Part of a small language model's weights: a variant of SOAP for these matrices.
Each number is 500 + 25 x the weight over its row's rms, rounded and kept within 0 to 999. Layers, rows and columns count from 0. Numbers have three digits each. The size before them is the row's rms in percent of the matrix's.

# gate: layer 11 MLP gate, 640x128, rms 0.275, rows 515-531, columns 0-127
# up: layer 11 MLP up, 640x128, rms 0.288, rows 515-530, columns 0-127
# down: layer 11 MLP down (transposed), 640x128, rms 0.269, rows 515-530, columns 0-127
gate515 103:523493509574520500484473498499526487457531539493486487472542493473478416499495502544535477462435492525500498519526489493484546481538500493505504490524506513498519504510506473454534508516461456506465485503495473485504485539476521496480517493484522498486493530513534499502540502479509476494477532488478478479497478448489504469493510474471505473518456492515498511504455494539521540473508
up515 101:468464530522516514486504486483470482477550475527522491478498510496511478466482511515557487493463521537517549522515466447452489524513444534462531530507496520508505504495502501504487513491482492491477485482487520485481526523482482486453498530452470485524507498524501545504473521462553511487508508483512505511522534477509503473499486528511573514524494499518460487485458465514532454516504
down515 102:483453495527452475491498467464447531506456509557485522536495526509483493501485481497504492471531507512478567536440508502504504493474540501511508543511481471522536502489482496445494533519469491499466541479465525511468509533455504486493494540467493459501488508510453481517520474489526519519485482486489505493474532557470485494498533481506516504481507514489501493487469505520520534518486
gate516 106:513497502531529521457471459486530520507466493515465479490509490500506516471502513494552497509525546519535457508481498523495498494488559497468488508490500472541500497490539459540533499512500431477511478499484516467470474514486526536486499497543474538510505475468517538507491469548507512447492491552517477501479543506509550512454490462483521498522491466478479485528511505512506501525508
up516 107:540503540490463544519520476519491482489453492495535530516469490528461466517485489475493453500519488511492521465449490506466462484488508528478503506499517523498472509498491497510531512439487534479522542500517513534486496502472486520513470521553511488491534525523531507545532515424452518498527540497467510503495484488550494517518525515511513539509484487480486500465502501493463475487467
down516 107:504523505500451512501464525528470527499498503477538522499510495539494461517499474524488531521465508446433497530505497534481515531452455506457491488479497507493525499525474505481511533535505518507516490517475511490495503476507517513482467499489510441494477508469510484475428490445514513468506470505500497465509491506508452532508471459506461495446494519526483511548504503534526516519507
gate517 107:513494509483454452476500506522504521505501464499458505460474508535492511479460510512487470534490509486497537506508465526536493482501469492495516497536462509460501474518529524473554510456469556507486510469494480502557498512497496469500447506465513506519513469506484476501502502461455530479521490526466525499529486495416474527490529474508506501492486525516513498494525525522521500534546
up517 104:525481488490418473524495463463469513489529505519527521502528498511514486484487500501486498523568499493539520512482483503481506511477479511483483500528468486489537510535465486482492524476518499513447472485482500541486519506529498461498468537505499457491525494522493494480514519526508479486511476509467505514527472465456472567482545527535498479471570502501459506498536491491461483500500
down517 107:494506502510500514441507483530472518495543498512506493452532459514517476446501500485507547506504519486491474515525508484536457500492487514518493521497529517470489504444504437509503506490484534550474496499517456538530516514575485522478535531503503487475513458506523512534471521514499532481488494452463500483510557517497466495476521455470506499504504506482501505510500473483495467540475
gate518 097:504517492505469528508465466475509509519457475529533543479481516527517518436488507462519515501553522517463547465517488507455480474490466489531490505449477471505506495515513514484500487517533494497544455488498512540486489486480533509437503472480515531517504482488537467458491511523461525514527496513510457518514481485488514474487475502463526481484539487479476547492513493517513512500455
up518 090:533482471519452511499525502478484493508479540479516463514505529491476533457508500463503502525502513459505481502508513466478528524489514480470508473497496492497466496530525478489467499498507541474496510418503543507560497550520517518515465521490484497533513516496485491501442508515502442515471529491485504464504497461505546534461519498494556496522527472550512537509513475501510481493479
down518 094:513515519492487505523481486522477487500551458545499529522530480511488523490469452508501482474512446559562498488483534503501480503505465525547511473532494490488488502522507475495519501486435572507534505514486555477484468538504462528507532501504463472486510485471501505532519491531481527488469479491475488512566497496499489493495520507501475503515499497490539504526519483495457490482522
gate519 103:518470517506497510500495449501501510523451506484492483508466485445514517508506467517526495497546497521474434528480521506518527513495567527506494533541504469502503534468497515548529481495525502509490515518487536481494462432512485529544494484527492516480512502502491527479462482492466517500469472482489469506479469506549500512481493513453498521483460452511521489492484514566478501489497
up519 095:464513469512489511526531520540518483496526526492535485539491464512516527482507506532436473471509504482500471492504540485495477504501506477518476503525498479462531520509519463502504508524486511415512473484481467485454506477481522511559531519484487482516533506514525512477511475470513504508537486553538456494504499525557501514532561504470519516489504499475512516517459534512508520511501
down519 096:498524523491507489485513496522471501486501459532476513506429496465525482500460461522540474464523488534491500461470513504519530508488471513488485524540469503504497509491480506506464494507492476534547512494510519488513513482541482565493517488484495515488499488473434533505514508503481501535444522499551506495515513528530527513506517499470492491509485511488526486475482491544534437427503
gate520 100:502538465524529532558461522494528521518497503475521482495496500507515478510518517569506495538542491486473545493485541527500542469524487494532515490531465460475499540449508495466475520519489532509471539535508485514502464469504535498483491525489504484512516486531493543497515508503509503510513470522525508503489506520547502533520454468479510449476543505459522520504502488524504510527535
up520 107:478445523517519472492470456513492537502486536502527470490523502472516508495475501486486513557477486494484506493512543515504534518521499449519496485496502504502486485494514453473477468526492487571470526460532447483470486503486525496509462550500436509542514466495482535535529530499491496470507530466502460525477479503497509466499522498480481483486540499493509484459477504523539516514505
down520 107:516522490526511512555501515486488487528485500522487524488466498476469518496458515547515480525523538515432498500525510480476505463529506523488512454509485528489490498511529485516482526498487515469519541520494462473537504496512503492507477495447492462495510490558478502495480510504509481545521543511471477489504495525456531484470502517453499548549493497449479510502439493519511544503533
gate521 100:474476503497499513485486441478472500491442502531489510510550513484531514466540522528451495526459497481441530493489460507482512479482499469517479529513538440456494507507502515514504495481546473527492487526542516485488516456503498486473503458487515451528516465486496469519524514530515515477479529537522499456489494451485494479519499542516500519494534517486499510528485466510503502532488
up521 107:515549489547460515536468474494534540488522523514481521508477501528463457509517486539543550500472497505523492517471487504470538518506491523521510505474513524529509542488495485526504480551489512507482500473482507495530529502511486465546474478530537545484480523512519489479492463491475523517480515469464505479493495485497467493449438514521495450511523454489522497515506520506525499544482
down521 100:514522514497477501488477532496496482491497519477506542501508455571499474509513500502531508433535500489466508534518478460525537520511476529455469487526475515494474482470486479498522492540445456490522511533489504498526495496546531517517490516490461474508465469475490483463496528472495537495519524488537561527551501495483511483517456478526525492470522511538506497504503540507492506498493
gate522 103:482501546512515496501486543475495529469505491475505482466506499470513502456532501457474510514474513531489510514476492553533521508508471533501455457548520469491519477506505523556482490460465516485490484492472460487455491473490510483528455476538492474498532533470544495513513511510568466423495482484507508482482491491516525524487493541484498519487505497470501494493490524503529483488520
up522 110:518492532502513506494508475448510503487501518496507488501460516446476526505506478468514477575491470468538456484515484476495502481507466495514509509514505472502509482448533492519530516528511513480543524495481445511488462510501500483469485477517469470506477559477495519498464519490469465529547485492458507476500490522479451535521490482509521518476526473474562497514496509496463540491516
down522 108:493484479492512495525528463484542463512530512474492466527469457474434494482500475504523501524524505466570525499546511484531532500543540492533534497527491513529470477535476558484542492500509481539486513520494524458486525477499487483500452503548504506496503510499524498494532474532502520506498506487539499502460485496484502494493505495493511456503518486492477452547523507539527481481520
gate523 090:473515496485440501492486461558536508488498463498485498516478535519487475462520515517531542522458485488490465481488472489513503476514475455482490515531525520487462523520548516461470503543458485519480512534563486495471516463476526473519517491488528481515494492493464508469468475481494520467478488517475502466475519455516514484514534495542521531518477537493454516520516501520499509495511
up523 093:477510457504472524469498483502548497515515480478513519508536524512497552521541490508519517533535469492455482488519480544483493505474546492485510529564494512540511507508465497515564525531519488487468480525528453485506518500498523468496473541515462492504471527492453520504476479527513515490516522495484545503543535504490501518507501522532469510492527493496487475512500429478535510493521
down523 090:500524488506449488472526459496501478499520500524491474514535487504461501482497502507494453522476501525474511507501539522505470476537519483541548512522535526529518504509483541507518538481479503524515519505504530523531520544528509458496493520491482494468524477491499516451500493484516503468438524468474508475515509530462491461495493458491491432556537492459522497504509535512540478517525
gate524 097:519534492490510501540493446484455506499536475580503457480550516511479522513469493500525514494540523509530483477520507466457474483521510513514513498472492463497449495480509482480505470486491467503554483512506498455485495465486490511469470489489460502503529522488500483459524500519481520482544505516493473506518504429509508494511511478524516565497520488537487493487528533505477515525472
up524 093:501514483528517454460535529514467492501501490522510501536501503504493503522499477559491459509489512456529482509476504494503495539499528478492469533513522510542516511523486505497513531453536526455502472514485499503514538507469538531515520512494462506568523490495515522486483521471518445470465510485498505497495546551551500536443496476531531479500519551472497492502505482487521495524474
down524 094:560485485477495513537523521506565508492461509435517536479491516474504515506535496490488443523502501528479519507467500480517486495510510510541491514503524525503534497487512531459502486543482472529483472503525480529466513486507438489520474489490517512485539489470508508469496514558486536521488548524535501486508499491552510475504478484463544497482530477487503555476467495507512485497505
gate525 102:492480497489534526481469506548535519482506519508547515491529474457541502498505464523525505497482492469494475473505534479495498547484500544494467466499508513511464487514511504501479501456491491529530522471513470495490506500474530520497486532470534470466482468522496448490445524499525554469497541480478522471496475500475482524512540518456474545491547495494488547500510452506502526519490
up525 099:503513501508466526506476513505525514480476521493524489494503480475473510485493491486565462549503502486523500481534493522488511534525494507542497465475483455505537483496509435500496523492482538521444509419476479496554541511493499497520520526509510492508510505547498496538445480513497491540476514477542509496474495521540544520480511506515531509504498528491518508531519486482492563490493
down525 102:502497510506518506506476494514515535503511486516526538476501491485514548489509446504518451468518502496461435497513503501513501493481536499508543445489506496508451493454520474525474518475465493547490525450507501515538489494491538520491514478516524468510462512491490425515478449504490530481514518452475516514471472500499491529518494506471473510484507479476479515487495440495502451481473
gate526 102:513518439500505490496476515505482489477500491527492481486479477525485520464548478493520518476536481498457470539516508504496476538512553453485477493526479514502469489506554512482521465532487509497535480474488488473443491469509547523476502462501491476493536500486509490529486529505465490480499522547525467540501522450497466542528482548516499500501496463531518513526473512503516481502451
up526 093:517480523496549540508501504481493519524538542522558461517495538484472487494478467486467447428491482486510534486504536504497471513479490536452491458471513530524503485478487508506503495519499502490471504476541502562510480524499493496495495487530501511544495498515507446516477473537499533485490485503487554515476513459501521504477509503462493459528544492481510502503500531503483531513545
down526 095:459520461496509506493530513456504489465471516510471569526502472512470438476505465518503531505494500487519489491497473478489498540467480470496513487479500501522508506507507501512518466494543466464508499555526520543489494494465501490511491509492491511506530478474507474465485469530475473564480511509553488485501477514538507517553444502481507492553516494472459509517493482491502493447484
gate527 094:456469515480528503531488497499496490545528478506542518495494496513534527483487509490485526520467494498548504535517495522487499528493503519494504545473486519504516506525505450521532519490532462480452551496513446495505527551465510533503500489506484463514477462457453502513493511501522557478507536493483441458521473510513479499518535491509493529535507504494461545529522478484519489511530
up527 096:515527474529535512446517498493490481492475541509479483497467516471452516528526487535529496516519492486492465477473513498501481445492501490540528498471510470538498502476462548492533509516511536527508470481486530537489510479503545508476507536493485551545467484515498525539453476526520516528520506495513468512555523508518482467487495464502504519475469532456516527467483529515480525495497
down527 091:507468478519487494548479502477541558523468463447484491478497504480520516497478469529503498480481454497482528493540485491509462532495499461492500483496484503476528508559489459515498496506510470497516505513449508480497518507499522527468483472474475505517504454516516505499517494498479542482507473518504435481526484507491524474519509515557465542498503471518502498561506508489555460521537
gate528 098:497513537487493500514512535454494484469476449513485448498508527486477493458498498488492471531540536480560497510497496512510470508534528525501508473508494501476485471497503504502489541498499517472501502496517493480507517546568464497513460513496504531518572511546526487528479544512539502502493525491511449492487467505507534523485509467473518522539498554452486486511526487510463508505524
up528 101:518521506535502554475525557467500536531498472510496514499510502497506485468516506514522469517549494479519490526511506513452479521500483569473542547452504493467487477473485476518480507503470530477456506536506479515491478502512474492543518470485470475526501507466516526534482469534513458500474481467496473517492499530497503511556508494447485489495460543523533511517526511501491508517475
down528 104:461506510531546530470480499508543457452464516548521573513509488513527514551493506506510525475532493496492503505523507451470535517497543489473550463491478500483519501525482456528506491514498518508517486514471487531466481483509544525463500499490498510507505491520486502474472480521503505517535471511490506513570529508492495490487476510524484457481464476512511552504482499472489470501461
gate529 100:507444494505510457429481471495475488555541511499477459487512510500483514472477499509502558510500503490486491502509520482516488479517496498546502466504446502459487500452496494515524481454476499461513479469501502476465503475504513553517460504477478501529513516501480521464493505512494527518516476458463481524496483490455532517521489475526478491481488516477508464497457533530446521530516
up529 095:530498525526490450484489515501532524523446534509539514512551543479499504529471495508470506527531525513509477531485496521494494493500461469482506494518476519509500503494508486500536479477537454514533507454491511463478493489506505544476509487514515541541549480499513463514443501493518489476524463471470465515491487477511480469457512512477530496467542465532473503504526501518509486532441
down529 098:500527487502490522525467534499514521500528518485532536502498473478470528474508541462497520542485489544527535504518458530457498535478551487483502493518481489500499485525510501501484507522522524537510484514519501505461545518434490529509452482519511532486537484504546478525446487519527528513476511519526480504521473519485520532520466502477510510550505502510465440497507475522540497472499
gate530 095:516496473500480499496472481521464502538526483530468507469468536504479510462530501486510522499553493530498492485489480501531491485464483498510486451493514463521503464506480483466466472508463506546531544504537528521536507525481494496495465488488512526487508499462520490473514503504481533446500484526453434487522511543530505545422492519485473465497511498523463515515491511476480489483507
up530 097:550519527524512482507510504502470527549541485476484489499497499476511494512515525469504528526520468478515528533524481519509514471454560435505512503490489529484485477465551485516461536535507524500435517492494501469497523473506467495490483485507499490496546536460511507486504483473485454523488487484471489501484531491505466487474486526460501513497483512491545505453537503497495549454518
down530 098:491493506451518510509528468523473515502513471456522464512510488485473491514485491500462477528488521570505491495483500474497492531471463537505470542520501501480519503490538467476497509449500503521484480473469506490461518484485489516513492503507466477522460489523521542473492532505505505517571501526539517470476496473525479443528502498485520558492495499505537467475465484490535556479498
gate531 099:512487493508515503503472506494526442493504451528475455490553486441464500504514475479497498465499537499473495465540484510523502522526531563547515506484496464515477502500487462511489562520538502521520450537532487511464503502513494470491448465496513489474512518522501501461489518481492542479510454488536502501491506503498474521495516485494495479567496458471493482488480528508498506500517